{
  "n_layer": 11,
  "n_head": 6,
  "head_dim": 64,
  "d_mlp": 1920,
  "norm": "rmsnorm",
  "positions": "rope",
  "rope_fraction": 0.75,
  "bias": "none",
  "init": "normal",
  "init_std_o": 0.0,
  "optimizer": "muon_variant"
}
Each number is 128 + 32 x the weight over its row's rms, rounded and kept within 0 to 255. Layers, rows and columns count from 0. The size above them is the row's rms in percent of the matrix's.

# layer 2 MLP down (transposed), 1920x384, rms 0.0866, rows 890-916, columns 256-383
size [ 99 101  98  97 104 109  97  99 101 101 100 100 100 105  93  96  91  94  93  93  97 101  98 101  97 106 104]
[[138 180 104 145 100 134 176 157 118 107  98 127  96 145 122 113  96 141 108 130  74 128 140 109 122 177 151 134 125 140  97 123 101 172 142  97 162 166 180  98 115 157  51  77 106 112  88 136 117  96 105 158 167 189 108  75  78 129 166 131 111 122 130 127 144 117 107 138 156 122 147 126  97 119 121  89 119 144 161 105 112  80 156 138 150 182 141 170 186 100 140 124 153  88 127 116 107 136 188 105 159 123 142 182 167  59 177 118 174 172 161  83 109 200 173  85 149 131 137 161  86 125 132 157 119 132 159 154]
 [129 135 163 107 145 143 128 121 141 139 189  49 123  84  87 123 104 142  90 149 108 161 171 163  87  70 153 126 160 130 152 155 192 166 126 103 175 155 109 165 136 167  79 216 131 108 146 149 127 149  73 126  82 132  90 140  69 151 165 129 127 113 122  63 139 135 163 133 120 146 156  59 144 143 139 130  93 107 119 163 114  82 130 157 100  96  84 165 143 205  83 126 116 143 154 102 146 135 107  80 110 102 104 168 162  95 121 157 140  79 123 142  97  83 124 147  85  90 145 105 151 144 118 106 100 120 155 103]
 [124  69 118  87  87 172 161 133 116 164 134  74 145 126 133 131 195 154 126 136 158 157 155 159  79 135 122 162 180 100 149  51 151 185 196 105 167 119 143 141 137 134 132 116 140 157  85  77 164 108 116 125  82 124 196  94 149 110  84 135 100  80 152 102 124 127 116  99 159  93 149 144 104 121 183  92 131  84 138 159 103 128 107 145 110 111 104 141 149 168 124 142  91 135 104 153 122 134  79  80 100 161 142  98  98 111 156 144 128 147 123  55 125 131 145  88 161 118 144 108 116  55 103 138 144 177  98 165]
 [104 120 129 126 153 102 105 105 161 166 129 123 111 114 131 110 160 135 143 147 166 146  87 172 147  93  95 138 127 119 138 112 181 157 121 161 107 134 126 141 104 114 143 150 168 167 133 134 162  54 147 143 151 144 127 126 186 146 119 139 108 139  84 139 125 155 139 152 115  79 171  80 103 165  85 101 132 109  52 128 148 153 119 194 103  93 103  92  89 100 196  76 144 195  78  52 121 131 114 154 148  82 118  80 165 107 167  80 114 105 147 135  58 124 123  79 191  94  86  95 142  91 111 132 125 117 138 150]
 [151 127  71 138 184 157 112 149  88 128 155  58 111 156 149 155 138 150 133 146 102 158 138 168 110  57 166 137 133 150 129 101  60 155 134 100  78 116 110 137 124 104 142 171 146 184 110  58 157 131  83  61 120  74 119 138 125  96  72 139 115  86  72 145 111  87  89 138 181 182 159 137  96 111 162 183 136 141 190 115 185 150  78 144 200 147 186  81  94 105  75 156 115 172 141  86 146 101 111 153  66 137 177 147 129 132 102  72  91 179 151 114 143 110 119 104  60 140 180 137 165 105 125 143 177 150 113 130]
 [128 117 140  99 157 146 147 184  78 106 105 139 141 161 107 127 104  53 152 128 145 137 149 149 159 142 124 116 133 158  95 131 130 126 153 123 161 156  93  94  90 119 124 196 167 166 171 139 115  97 177  90 124 163 103 180 131 109 122 185 105 148 133 103 172 150 123 117 138 101 109 122 101  86 138 194 179  90 151 156 127  47 118 118 129 119  83 131 117 110 125  78 139 157 145 114  97 131 165 195  93 113 159 117 139 137  89 188 157 107 158 134 132 168 141 157 134 112 112  98 126 129 146  89 159  99 129 148]
 [110 107 166 145 201 130 182 106 150 151 168 109  94 132  93  96  62 150  90 119 139 192 153 164 151 171 139 169 119 114  93 196 139  97 130  90 117  79 135 131 106 130 147 100 104 141 171  96 162 125 133 113  81 133 214 145 128 203 125 141  56 135 101 147 101 150 114 144 160 136 187 151 208 124 121 141 157  55 108 174 157 109 118 118 138 121 194 127 164 127 155 133 174 150 119 172 110 133 146 111 172 207 155 125  93 171  99 114 173 132 169 154 150 114 123 165 134 105 125  79 122  66 165  86 101 104  73 159]
 [ 89 102 150 104 122 123 134 123  95 145 104 115 140 127 131 139 187  93 179  65 105 144  94 165 119 173 107 114 123 172 117 141  75 195 116 162  93 123 107 112 155 142 140  96 119 109 165  86 108 144  96  74 167 110 166  71 129 107  88  94 147 154  86 162 140 102 153 124 113 126 159 140 135  96 116 141 139 138 153  85 103 137 106 105 117 159  43 160 115 129  92 169 115  67 147 116 150  46 162  83  94 109 101 129 136 153  84 116 134 156 110 208 108 157 101 104 153 225 208 128  87 148  86 158 195 185 147 129]
 [127 128  77  89 140 122 115 146 148 119 120 134  96 161 137 114 143 125 166 114 140 148 140 131 134 152  83 133 177  97 162 126 159  98 118 119 140 213 123 114 153 158 136 109 127 157 121 126 120  88 123 166 153 165  90 116 199 162  86 188 131 115 155 112  88 123 139 115  97 173 156 145 145 104 121  55 139  86  80 126 119 164 137 101 105 207 131  56  80 121  86  87  76 110 145 134 109 147  99 137  99 163 142 121  78 190 152 134 158 128 138 148  85 108  84 126  67 164 121 143 130  89  90 109 145 173 155 112]
 [138  99 141 119 144 156 119  87  68 171 100 116 125 123 106 104 122 128 113 170 149 127 167 109  54  68 100  98 150  88 121 126 132 135 125 163 138 155 103 173 107  97 142 120 108 115  97 151 148  69 134 109 126 123 105 154 109 143 174 154  91  90 129 146 142 150 119 129 141  96  63 144 132 123 141  80 128  88 192 128 116 184 131 124 120  99 155  75 110 161 105 119 100 134  58 113 109 113 151 159 112  89 168 127 206 128 181 182  89 105 156 162 167 141  88 119 108 118 169 161 106 128  90 156  82  96 124 119]
 [151 163 142  98 109 163  90 152 113 154 155 186  77 158 107 108 131 174 135 108 148 111  90 195  99 138 158  91 120 168 150  67  81 107 119 110 148 166 127  89 126 102 143 190 162 137 134  94 133 159 114 125 134 158  98 156 108 135 123 150 115 178  83 104 101 167 103 147 147 144 117 134  87 124 139 100 118  90 120 119 156 104 155  96  76 100 159 120 136 131 149 157 116 128 146 149 114 164 110 120 142 102 157 151 126  91  96 100 126 103  72  60 124  85 127 159 157  75  82  99 164 182 146 182 142 106 136 110]
 [153 159 100 154 150 119 153  77  81 218 121 176 148 175  84 173 176 126 134 100 102  75  94 129 116 102  75 139 180 135  47 156 137 170 171  99 199 164 105 163 135 112 167 176 150  75  77 131 117 139 145 158 151 181 151 107 127 135 108 154 138 151  86 203 184 155  85 123 108  82 122 124 183 144 182  67 128 138 123 126 233 172 108  99  86 123  91 161 153  98  80 181 122 151 132 115 129 114 145 119 151 166 118 114 145 179  90 167 126 130  92 129 125 149 148 104 109 123 106 131 114 131  64 110 145 120 137 122]
 [142 166 125 169 150 131 133 128 179 132 155  64 155 115 151 149 120 169 132 114 158 133 169 169 150 144  63 119 108 163 140  99  99 172  89  69  92 135 122 155 107 140 142  94 113 236  94 117 132 199 138  77 159 159  62  88 135 121 130 161 120 136 102 186 172  85 150 170 176 126 143 135 160 123 193 124  82 151 148 127 164 153 133  90 181  91 123 113  69 143 126  89 124 176 150 134 124  32  92 154 206 137 120 129 118  99 102 127  95  48 129 179  96 113 119 195 160 153 171 103  81 168 132 160 109 193 126 115]
 [185 191 162 143  83 155  80 149 116 139 134 133 117 119 101 117  96  99 131 116 118 130 109  91 117  58 128  83 103  93  99  93  94  84 196 155  88 101 162 113 138 180 150  99 130 157 109 172  85 178 133  98 129 199  94 149 194  84 131 128 184 147 143 140  82 178 135 112 183 120 166 113 127 116 144  79 161  93 109  97 160 131 126 133 139 123 176 165 127 180 101  86 121 135 104  80 144 123 105  85 141 146 176 143 145  95 119 160 133 184 115 148 168 107 124 132 135 101 135 151 147 164 130   9 137 170 107 101]
 [119 107 115  66 139 141 146 138  98 107 117 108  87 131 127  73 154 158  86 142 138 154 145  92 119 180 113 109 116 114  78 162 185 139 117 153  70  90 182 124 123  96 148 139 100 111  90 134 158 154 108 163  94 118 108 120 164 119 104 143 117  81 100  77 207  99  59  72  97 147 135 107 128 187  74  76 139  92 102 174 156 157 156 117 125 148 131 123  49 154 154 103 118  94 118 132 152 175 131  94 140 115 118 119  92 127 110  87 182 103 127 119 126 124  81 134 154 134 161 125 156 152  66 127 136 163 158 101]
 [135 133 124 104  72 102  83 104 154 101 112 162 150 183 161 133 157 134 145 129 136 135 205 109  93 136 105 123 136 147 123 127 232  40  74 161  86 113 109  97 148 106 125  82  99 115 150 125 144 211 152 151  84 104 138 157 147 133 100 157 132 126 134 113 185 136 135 133 175 154 179  96 156 185  84 170 118 107 128 128 145 100 123  72 154 115 101 124 117 113 169 135 130 142 125 113 156 143  86 132  70 170 102 127 120 140 113 105 105 184 127 145 132 127  86  67 127 201 149 117 171 156  75 155  97 166  81 128]
 [127 103 143  58  89  98 145  70 129 102  97 134 199 119 115  99 131 122 150  87 107 145  69  62 139 131 143 134 156 137 125  84 104 118 137 168 122 157  84 109 121 147 111 148  88 161 151 111 144 136 149 139 152 118 107  71 167 104 167 124 156 186 131 123 114 191  68 174 125 117 116  86 170 132 144 159 190 139 168 134 147  91 104 169 127 131  87 107  75 111 117 134  60 142 180 173 177 199 114 114  97 110 136 119 107 113 126 139 182  88 145 150 101 128  57 157 140  81 110 135 133 171 142  50 149 161 127 184]
 [100 149 153 138 151  99 130 113 142 146 141  77 125 119 130 101 124  79 187 101  86 156 172 110 173 129 174 118 102 128 181  54 115 184 137 105 189 142 135 130 117  86 125 161 143  61  36  92  95 179 167 148 125 150 141  61 129 179 126 170 150 103 119 124 136  78 112 139 125  73 129 126 121 101 104 187 136 108  84 149  92  78  91 114 113 184 183 128 162 162 181  83 162 189  72 168  98  96 125  85 151 118 151 116  50 110 123 154 139 140 154 121 108 104  91 146 134  90 126 109 145 168 113  92  97 146 112 123]
 [139  72 119  77 156 161 122 117 171 113 138 134 155  89  87 201 140  87 155 112 172 160 150 155 159  93 143  51 145 136  99 152 109 145 115 131 117 102 179  81 131 124  90 149 120 164 136 101 142 158 151 152 133 160  87  90 106 154 108 137 105 102 167  59 145 108 168  68 152 104 141  93 143 163  98 107 115  92 137  94 141 146 124  87 136 130 180  65 169 162 174 124 119 124  84 135 127 120 140 142  83 161 117  88 142 170 173 125 125 136 186 137 185 182  96 109 101 135  86 143 133 111 112 100 109 108 114 116]
 [152 114  84 126 141 121 117  92 156 121 140 128 164 130 100 123 101 162 145 155 138  92 196 111 134 153 102 112 178  95 143 121 148 140  79 145 120 160 114  81 174  55  97 127  92 161 150  78 119 119 143 116 163 151 168 108 137 105 154  83 136 100 126  78 131  98  96 144 165 134 108 179  93 132  95 152 139 107  81 116 104 188  90 153 173 153 131 153 144  97 142 124 139 184 160 130  88 113  72 141  55 137  54 162 132  79 123 116 107 117 133  93 147 191  96 141 113 164  92 152  66 136  97  74 116 118  90 124]
 [158 107 113  99  60 148 112 122 144 114  95 151 121 157 113 137 162  80 147 114 112  86 142  74 105 114 123  91 121 153 176 145  65  76 143 181 141  99 115 145 148 107 122 139 129 127 114  97 106 115 155 175 180  81 150 119 140 152  98 162 135 132 134  92 105 169 153  89  99 106  97 156 161 128  74 147 149 145  81 114  97 108 113 179 150 100  93 134 136 120 151 166  92 153 173 182 112  53 164 159 108 135 125 165 139 156 129 103 150  91 122  69 131 140  94 146 175 133 107 132 113 158 139 118 126 193 113 101]
 [126 115  93  32 144 142  56  97 151 112 136 127  21 130 147  98  98 177 139 140 105 149  85 143 104  66 107  97  98 137 118 148 116 167 128 157  74 146 125 148 106  90 121  94  67 104 117 124 133 156  92 157 114  93 126 165 192 147 144  79  69 161 157 125 126 138 166  91 128  98 142 179 120 107 127 130 154  98 171 128 176 121 114 135 110 152 154 109 120 126 104  99  48 130  85 106 103 105 146  91  86 116 162 144 186 111  89 130 141 107 128 140 133 137 129 111 179 158 121 131  94 110 121 120 134 132 127  80]
 [129  95 133 177  78 158 147 112  79 166 114 102 110  96 164 101  80 118 117 149  83  74 137 129 121 134 160 110 165  85  79 171 143 124  23 115  98 116 200 150 122 163 139 120 164 123  96  95 129 161 143  78 116 131 133 160 124 173 126 104 189 116 155 159 133  88 151 165 127 141 122 144 120 101 153  76  84 159  65 115 141 133 149 188 120 110 154 162 125  78 195 139  67 187 138 128 160  95 173 184 238 165 116 193 109 188  86  60 123 204  97 161 125 126 144 127  68 164  86  84 136 113 188 102  77 123 200 120]
 [184 143  89  81  70 123 143  93  71 196 135  86  96  76 152 143  87 190 128 109  94 147 141 159 106 146 149 127 114 138 132 113  49 114 205 195  99 105 114  81 178  74  92 170 111 148 130  91 169 114 133 127  84 100  79 122 116 157 127 140 126 165 105 205 126 146 127 132 163 125 189  83 111 162  99 117 118  72  56 151 113 141 107 141 144 143 115 162 221 141  94 128 107 127 128  81 131  57 104 176 192 173 130 124 146 130 159  97 160 126 112 126 109 184 106  85 161 128 124 198 133 123  87 153 127 212 140 150]
 [144 145 153 147  96 127 163 167 138 122 146 111  79  91  70 134 122 136  96 128 159  72 193 152 174 115 143 150 159 158 189 136 177  68 110 136 125 164 139 146 112 139  82  61 119 164 105  41  90 178 128 114 171 164  81 147 113  72 152  78 211 122 155  93 147 203  90 131 146 107 152 118 150  58 113 173 100 130 112 184 129 155 112 126 151 142 159 103 100 208 166 117 125 146  86 113  82 125  81 108 104 101 178 138 172 154 110 140 132 138 111  66 128 148  77 105 128 165  98 101 137  95 138  89  91 126 101  70]
 [154 124 123 170 138 157  72 168 128 108 115 146 133 145  97 110  96  83  94  75 171 132 133 155  92 167 139 104 167 157  84 161 127 137 152 104 197 141 164 105 113 105  98 113 151 105 148 127  48 216 121  85 165  93 112 120  93 126 164 107  94 131 128 183 154 135  71 123 109 161  88  69 122 108 142 145 144 125 118 158  91 152 118 108 120  86 162 100 151  79 209 124 160 109 149 125  98 170 130 141 167 114  56 144 175 134  59 162 126 135 107 115  68 135 115 144 120  87 160 135  71 118 106 119 102 141 136 119]
 [149 142 152 134 178 107 124 123 115 156 160 121  72 137 135 101 129 127  79 139 163 159 126 110  64 132 114 144 130 179 132 150 159 168 135 127 102 111 112 128 131 166 113  92 146 130 116  93  99  98 109 118 138 117 211 132 121 136  97 104 113 201 127  98 132  71 132 127 144 118 159  68  78 230 148 147 145 128 154 130 154 154 126 100 157 178 173 133 132 196 167 142 101 129 140 157 134 169 158  63 115 160 152  88 141 150 120 104 134  64 210 102 126 119  99 131 151 117 126 142  91 124 133 113 112 161 119 141]]
# layer 2 MLP up, 1920x384, rms 0.0623, rows 891-917, columns 256-383
size [102 102  90 105 104 107 105  90 104  96 101 103 117  93 101  93  83  92  92  99 100  88 100  93 104 107  99]
[[116 137 121 168 160  61  87 165 176 134 138 121 100 163 164 115 143 130 154  62 166 143 137 108 119  62 105 126 149  60 105 100  90 110  62 143 172 167 112 168 132 151 131  79 165 112 155 155  95 161 155 141  57 141 106 121 146 177 120 106 150 169  78 106 160  79 106  72 121  65 120 152  74 122 116  87 162 140 158 111 127  81 152 133 110 102  93  49 116 176 116 123 103 153 150 172 180 112  89  83 115 164 132 148 131 135 102  44 112 121  68 164 160 127 102 179  95  92 149 151 132 141 120 204  76  98 130 128]
 [109  88 188 134 127 116 149  92 134 116 119  72 120 133 147 114  96 106 145 158  82 136 134 170 160  51 127 110 120 118 122 148 107 192 153 103 153 134 151  78  73 173 169 111 119 122 122 118 100  84 124 152  89 150 169 202 138 118  75 170 133 117 111 147 120 127 105 135 117 156 127 173 100 121 153 151 116 108  88 106 139  83 137 165 178  95  81  36 101 132 128 144 148 132 130  82 137 119  89 132  88  91 161 131 121  79  94  97 159 151 152 152  94 123 144 130 125 157  80 117 192 118 112  75  97  91 173 138]
 [104 111 133 144 121 132 166 150 158 114 136 114 125 127 136  54 127 116 125 153 153 109 165 108 103 125 151 125 166 121 161 108 152  72 170 114 101 168 142 150 146 109 150 140 160 153  35 153 142 124  85 111 103 128 147 127 117 155 163 113 102 123 111  61 132 153 132  74 162 139 116 162 133  79 151  95 152 132 156 148 128 106 127 109 132 124 100 144  50  74 103  80  97  75 202  83 105 118 169 178 182 160 123 130 106 138  91 137 100 159 126 163 153 153  86  65 107 117  97 188 193 123 111  64 104 127 112 128]
 [103 174 118 189 131 116  88 150 196 130  97  68 146 138 108  91 116 135 116  64 131  84  51 157  75 142  90 172 115  84 201 111 117 130 143 112 114 128 137 150 149 187 103 117 177  98 174 123 107 160  80 146 101 158 109  89  91 124 161 103 101 122 108 174 139 137 129 116  93 158  89 125 187  79 117  42 162  36 164 123 164 107  88  64 161 136 155 124 118 158  71 120 120 104 159  97 148 144 102 120  84 129 124 182 175 153 130  89  77 116 120 131  82 148 129 150 141 105 102 118 102 141 109 161 142 185 102 143]
 [145 109  85 143 102 126 145  93  53  38 106 137 114 192 150 139  84 123 140 105 142 145 162 149 173 128 181  60  38  95 104 123 141 131 162  93 181 165 114 146  98  55 157 133  92  99 171  98 108 120 148 123 126 122  97 108 130  80 126 161 120  97 152 175 179 108 101 112 105 152 146 155 143 135 117 199 180 116 171 183 137 182 120 144 167  92 174 108 126 115 140 116 162 156 114 125 150 144  90 117 171 176 142 118 128 122 107  73 149  91 150  64 127 185  94 112 110  64  86 120  77  98  59  94 186 108 140 107]
 [139 149 158 182 174 151 164 109  46  88  94 156 168 135 224  78 150  66  88 143 142 129 113 121 153 128 139 162 171  59 104 131 107 121 144 182  81 117 140 166 131 121 145  67 133 132 109  95  79 127 167 103  74 131 166  93 171 142 132 101  99 148 161  97  86 140  78 117 185 149 134  74 147 150 109 155 107 133 154 129 158  92  78 156  77 105 119 147 161 149 187 147 152  97  94 131  85 123  99  81 177 137  95 164 129 153 105 173 156 131  90 140 104  74 133 159 128 142 122 163  92 124 170 160 122 143 107 130]
 [ 87 132  86 154 148 161 116 135 243 126 139 160 160  96 157 157 132 147 104 122  83  59  92 122  94 108 141 183 102  95 179  99 101 126 105 160 156 157  80 131 114 134 128 163 153 131 159 180 125 166 129 125 138 155  61 108 113 114 110  83 136 167 118 141  80  91 129 198 134 114 189  93 139 106 147 148 142 116 117  63 164 136 203 144  98 122  72 161 148 108 112 146 121  57  67 137 125 102 147  80 128 134  94 121  85  99 112 124 110 120 151 120 146 123 108 108 157 184 155 163 138 100 110  73 126 145  85 181]
 [114 175 110 101  41  73 122 132 115 152 152 183 226 116 178 100  88 138  97 131  81 109 117  82 111 156 111 162 153  73 121 115  93 151 120 158 130 119 128 193  78 175 102 139 157 162 182 144 160 156  87 114 107 147 137 143 115 157 156 115  63 120 161 132 127  90  88  91 136  54 155 124 216  94 180 151 103 173 123 141 104 122 149 167 134 115 131 145  90 128 135 172 139 152 134 137 159 148 115 145 161  65 105 150  96 118 103 132 115 164 123 110 137  98 134  74 111 176 112  69 132  97 153  55 144 129 120  96]
 [184 130 144 188 141 145  65 135 199 118 143 139 163 173 115 135 119 149 103 139 134 116 117 128 143 113  66  81 153 121  99 165 136 161 165 134 147 108 107 139  88 105 138 166 166 168  81 140  96 163  97  84 159 117 118 132 146 168 104  65  44  70 120 101 136 108 172 150 139 106 104 111 100 162 155 217 157 158  97 168  81 155 101 174 164 124 144 165 130 146  98 116 110 162 102 132 107  84 112 108 113 122  94 107  86 138 133 133 135  57 116 109 143  75 100 113 140  89  96 112 143  98 137 148 112 150 117  94]
 [139 127 146 155 117 126  81 115 128 151 133  77  99 102 133 123 147 143 102 161 137 163 118  99 175 113 105 197 101 122 141 130 100 103  94 166 121  80  96 128 175 132 114  75 139 111  85 127 145  99 105 160 145 120 100 182 147  90 151 177  80 153 119 142  94 105 157 164 205 132 168  74 179  99 116 131 191 177 158 127 122  91 145 152 143  67 134  97 100 116 139 112 144 123 103  85 145 115 174  40 136 165 116 146 139 197 191 154 155 126 156 145 162 126 134 188 125 127 131 145 126 129 130 152 135 134 105  95]
 [116 111 106 146 127 160 140 141 145 135  68 135 152 120 166  85 115 122 201 120 154 111  78 170 143 115  67 190 145 155 138  83 145 111 163 158 140 123 162 144 172 176  90 174  85 129 103 117 100 115  67 142 160  89 125 140 184 149 151 131 131  97 138 164 168 121 126 145 145 159 145 112 136 123 128 170 103 118 130 144  88 127  98  99  84 138 202 176 117 127 120 132  91 155  86 136 208 142 145 110  60 124 102 115 155 136 153 110 142 142 134 157 143 150  87  39 103  91 163  80 143 127 107  80  77 173 155 128]
 [131  70 121 146  89 180  89 140 132  94 155  94 107 151 145 128 124  41 151  95 113  97 109 147 139 153 146  91  84  84  58  97 148 105 195 111 145 129 120 125 121  67 179 167 132 146 102 143 150  85 116 116 162 112 150  73 109 120 157 121  81 144  35 155 111 173 127 134 121 177 183  92 171 163 117  88 113 111 109 105 128 187  76 120 173 133 166 110 128 141 125  76  64  92  82 137 134 136 142 112 145  48 113 130 160 135 135 163 131 163 120 120  64 137  56 126 117 199 101  88 108 151 158 112 120 127 141 150]
 [136  97 134 115  84 149 129 179  89 134 132 135 153 117  96 101  89  90 175 123 134  85  97 156  77  96 164 153 172 100 131 106 123 175 168 105 114 135 126 194 101 125 144  49 143 101 151  89 112 188 107 102 105 148 154 131 131 140 121  71 146 141 102  96 149 161 109 155 135 135 125 111 100 231  95  81 152 149 144 122 137 109  99 123  86 144 181 167 116 155 103 158 178 151 137 111  62  73  81 121 114 149  98 120 104 111  93 132 100 167 107 168 169 114 104  85 130 165 167 117 127 135 134  58 104 133 136 129]
 [140 101 133 148 114  83 130 142  87  44 114  66 164 124 158  52 116 139 162 102 143 113 144 139  95  96 142 173 132  96 156 197 127 111 149 124  90 107 132 175 103  98 145 150  92 102 116 143 154 150 182 129 116 100  95  70 138 161  96 132 131 181 123 181 147 107 116  73 146 124 118 113 138 163 147  99 152 144 100 168 129  98 174  98 141 114 102  95 131  88 149  92 146  50 137 118  99 110 102 144 122 158 128 176 123 193 164 152 129 142 115 183 127 102 178 129 127 116 154 156 172 106 168 132 142 109 140 124]
 [ 95 145 104 101 151 129 118 156 125 130 162 150 108 140 157 124 109 118 165 154 151 111  72  80 131 156 155  83  97  99 126 126 165 111 113 120 161 111 114  68 110 176 135 102 112 166 142 132 133 187 112 109 167 103 139 213 163 128 137  65 171 137 177  99 228  97 148 123  83 123 143 124  92 128 126 170  88 133 133 142  70 183 134 143 107 193 178 147 179 112 124 141 140 182  92 140 124 104  71  59 140 123 181  77 175 143  91  79 119  98 164 125 163 123  99  95 121 118 136 154 133 166 164 133 147 145 118 178]
 [168 127 171 177 106 185 112  99 173 162 107 152 115 119 119 111  75 132 131 198 120 152 112 157 142 166 156 113 161 194 104 106 117 133 127 116 143 115 127  93 224 115 188 145 127  91 136 151  91 145 102  60  94 166 117  92 138 151 125 124 130 151 128  64 146 135 216  97 129  76 105 117 193 115 133  54 137 136  55  96 126 113 136 159  72 149 123 121 123 147 166  95 128  77 129 122  96 190 102 110 129 161 197 103 111  88 149 114  95  83 136 139 122 174 109 128 132 136 150  89  62 103  74 196 152 135 160 163]
 [ 74 190 139  89 163 140 110 150 130 164 156 119 187 100 103  72 184 103 124 142 108  34 112 101 118 152  88 174 112 127  61 127 204 161 138 130 100 171 150 123  95 116 178  79 127 154 111  95  77 150 100 117  86  74 132 126  91 156 124 148  56  76  74  51 118 100 114 152 149  92  90 151 120  70 184 152 125 120 161 135 107 118 123 174 147 126 171 148 153  85 141 102 122 138 144  89  94 129 132 142 185  88  82 157 163 140  93 122  95  61 127 156 172 159 160 157 114 161 119 109 117 123 103 159 172 146 128 158]
 [ 55 144 120 128 160 154 150 109 188  94 123 100 132 135 114  80 180 110 117  93  76 147 119 203 137 108 167 116 150 151 132 139 130 165 137 136 128 127 125 122  48 123 164  73 111 115 133 152 109 181  90 129 115  98  77  58 178 134 122 155 132 154 177  75 178  93 108 154 132 124 149 104 144 106 167 156 154 148  87  79 111 137 136 161  82 165  99 154  97 137 185  23 119  60 152 106  76  90 125 114 133 175 174 102 154  53 126 120 145 102 143 161 149 135 137 170 161 132 132 145 181 163 136  97 114 101  56 176]
 [146 140 108  95 166 201 124 124 163 102 147 178 110 128  77 131 107 167 116 153  96 178 112 119 204 148  85  73  73 215 105 153 155  81  97 110 177  91 125 101 161 176 113 154 102  56 140 118 186 151 115 111  86 169 135 158 137 106 123 117 138 176 135  64 109 112  81  89  83 101 124 121  92 159 100 172 138 111 117 130  95 104  88 201 129  83 120 149  96 116 147  74 129  82 120 136  53  92 138 154 147 184 207 133  90 115 119 115  91 120  90  99 117  61 141 166 116 140  94 122 100 136 141  99  94 141  94 159]
 [153 102  79 116 131 165  82 153 147 147  78 123 103  96 189 150 140  69 172 133 186 189 128 117  97 161 143 173  84 169 110  91  63  85 129 120 137  94 155  75 150 126 130 162 132 112  79 142 116 130 111 132 134 118  85 146 137 135 141  30 126 152 104  98 142 160 140 126 111 136 117 130 125 119  98 100 101 165 114 169  89 150 110 113 205 143 127 181 111 137 138 138 122 183  96 171 137  98 127 162 128 164 123 179 146 105 102 115 169 127 102 124  80 155  99  98 161  59 104 150 192 161 128  81 192 135 123 144]
 [130  95 168 144 152 113  62 136 161 126 161 176 159  89 103 138 132 163 117 181 111  69 132 105 206 131 109  99 174  73 127 135 141 138 142 141 178 133  72 121 145 141 112 144 176 126 106 150  76 160 170 142 121 123 146 125 132 139 119 117 134 136 106 120  96  40 142 125  74 141 113 145 174  88 125 120  81 137 197  97 153  89 177  86  98 167 154 114  95  97 190 141  88 144 164 116  88 108 173 157 149 146 105 130 145 118 185 121  92 161 154 154 177 169 141 102 190  98  31  97 119 136 157 150 134 120 184 126]
 [167 103 177 110 150 136  96 143 152 139  82 107 113 104 179  98  90 122 102 151  80 103 139 151 161  80 143 160 155  98 115 171 147 154 170 137 128  88 187 118 164 119 120 163 178 153 104 118  88 153 171  93  54 145  83 112 146 126 111 166 102 103 126 136 108 143 161  85 120 155 133 115 126 139 141 167 124 139 160 179 146  94 153  78 137 140 138 149 117 133 129 160 129  79 138 165 162 160  87 127 137 121 114  78 145 148 137 126 119 175 111 132 172  79 131  89 146  98 149 117 141 144  98 150 103 129 126 111]
 [102 135 118  89 107 101  94 147 169 130 148  82 151 125 133 147 113 191 127 120 106 152 101 139 203 136 127  31 176  79 125 186  97 142 157 144 119 156 101 142 127  27 177 126 113 127 107 100 195 138  94 163 141 143 129 126 141 128 145 145 143  92  93 141 164 138  34 120 159 149 163 116  79  79 132 132 100 142 139 143 129 212 137 139 165 158 160 108 135 132 129 141 112 129 112 132 123 133 124 113 119 106 110  78 130 119 158 149 157 160 122  96 146 111 151 150 162 161 116 112 161 165 179 102 113 138 154  93]
 [129 168  83 150  94 118  97  97  94 140 155 127 121 104 109 141 144 144 119 154 133 157 120  83 155 148 142  58 129 135 142 136 177 139  95 149 133 112 111 140  93 137 102  74 134 169 148 146 112 140 125 140  72 151 150 121 126  44 127 139 112 164 118 136 101 148  81 101 135 144  94 131 180  88 111 137 113 127 102 106 168  82 117 140  63 123  86  92 173 101 129 144 121 100 147 108 139 126 167 146 126 203 145 120  74 157 148 144 173  91  77 120 145 107 162 197 163  88 107 137 148 137 185 190 111 125 115 198]
 [166 171 129 158 221 145 116 124 114 111 117 139 166  86 203 103 150 156 125 148 126 110 112 112  95 124 158 122 128 125  49 124 103 136 107 209 136 194 119 123 136  81 122 128 125  97 126  90 139 169 134 123  94 106 130  53 107 107 127 134 150 104 136 181 131 103 174 142 140 170 102 147 220 115 127  99 138 133 165  61 113 137  57 129  75 117 164 146 157 115 149 149 145 103 118  97 162 114  88 144 163  92 102 165 155 149 118  61 103 117 168  63 136  99 165 176  98 128 159 132 116 148 124 146  96 139 146  70]
 [155 136 132 202 141 137  78  83 149  86 117  78 103  73 114 122 121 135 108  99 162 137 175 144 158 128 120  82 145 152 184 164 170  77 168  89 115 117 144 111  79 133 135 140 105 123 139  97 139 120 143  94 154 157 129 117 155 147  71 127 199  91 138 164 128  85 114 155 129 139 137 199 166 157 113 129 107 124 158  84 119 128 158 120 122 110 162 180  78 154 141 139 166 106 126 183  67 205 100 109 159 139 144  94 149 169 102 141 100 112 127 113 127 116 187 140 176 149 140  98 143 169 118  79 132  81 153 192]
 [143 175  85 140 114  78 131  93 132 103 121  71 128 112 123  98 115 113  97  84 128 127 146 137  81  94 107 122 116  82 128 184 116  54 161 128 116 127  81 154 133 139 165 147 122  88 134 112 159 129 124 128 163 192 184  96 114 136 129  94 142 131 144 106  86 160  72  95  38 112 111 145 147 203 125 107 157  85 120 100  50 103 107 174 138 147 138 135  98 187 154  99 137  97  77 104 132 135 144 127 167 162 147 113  87 142 154 141 114  99  67  94 143 158 142 136 121  89 153 127 140 122  89 110  71 114 162 211]]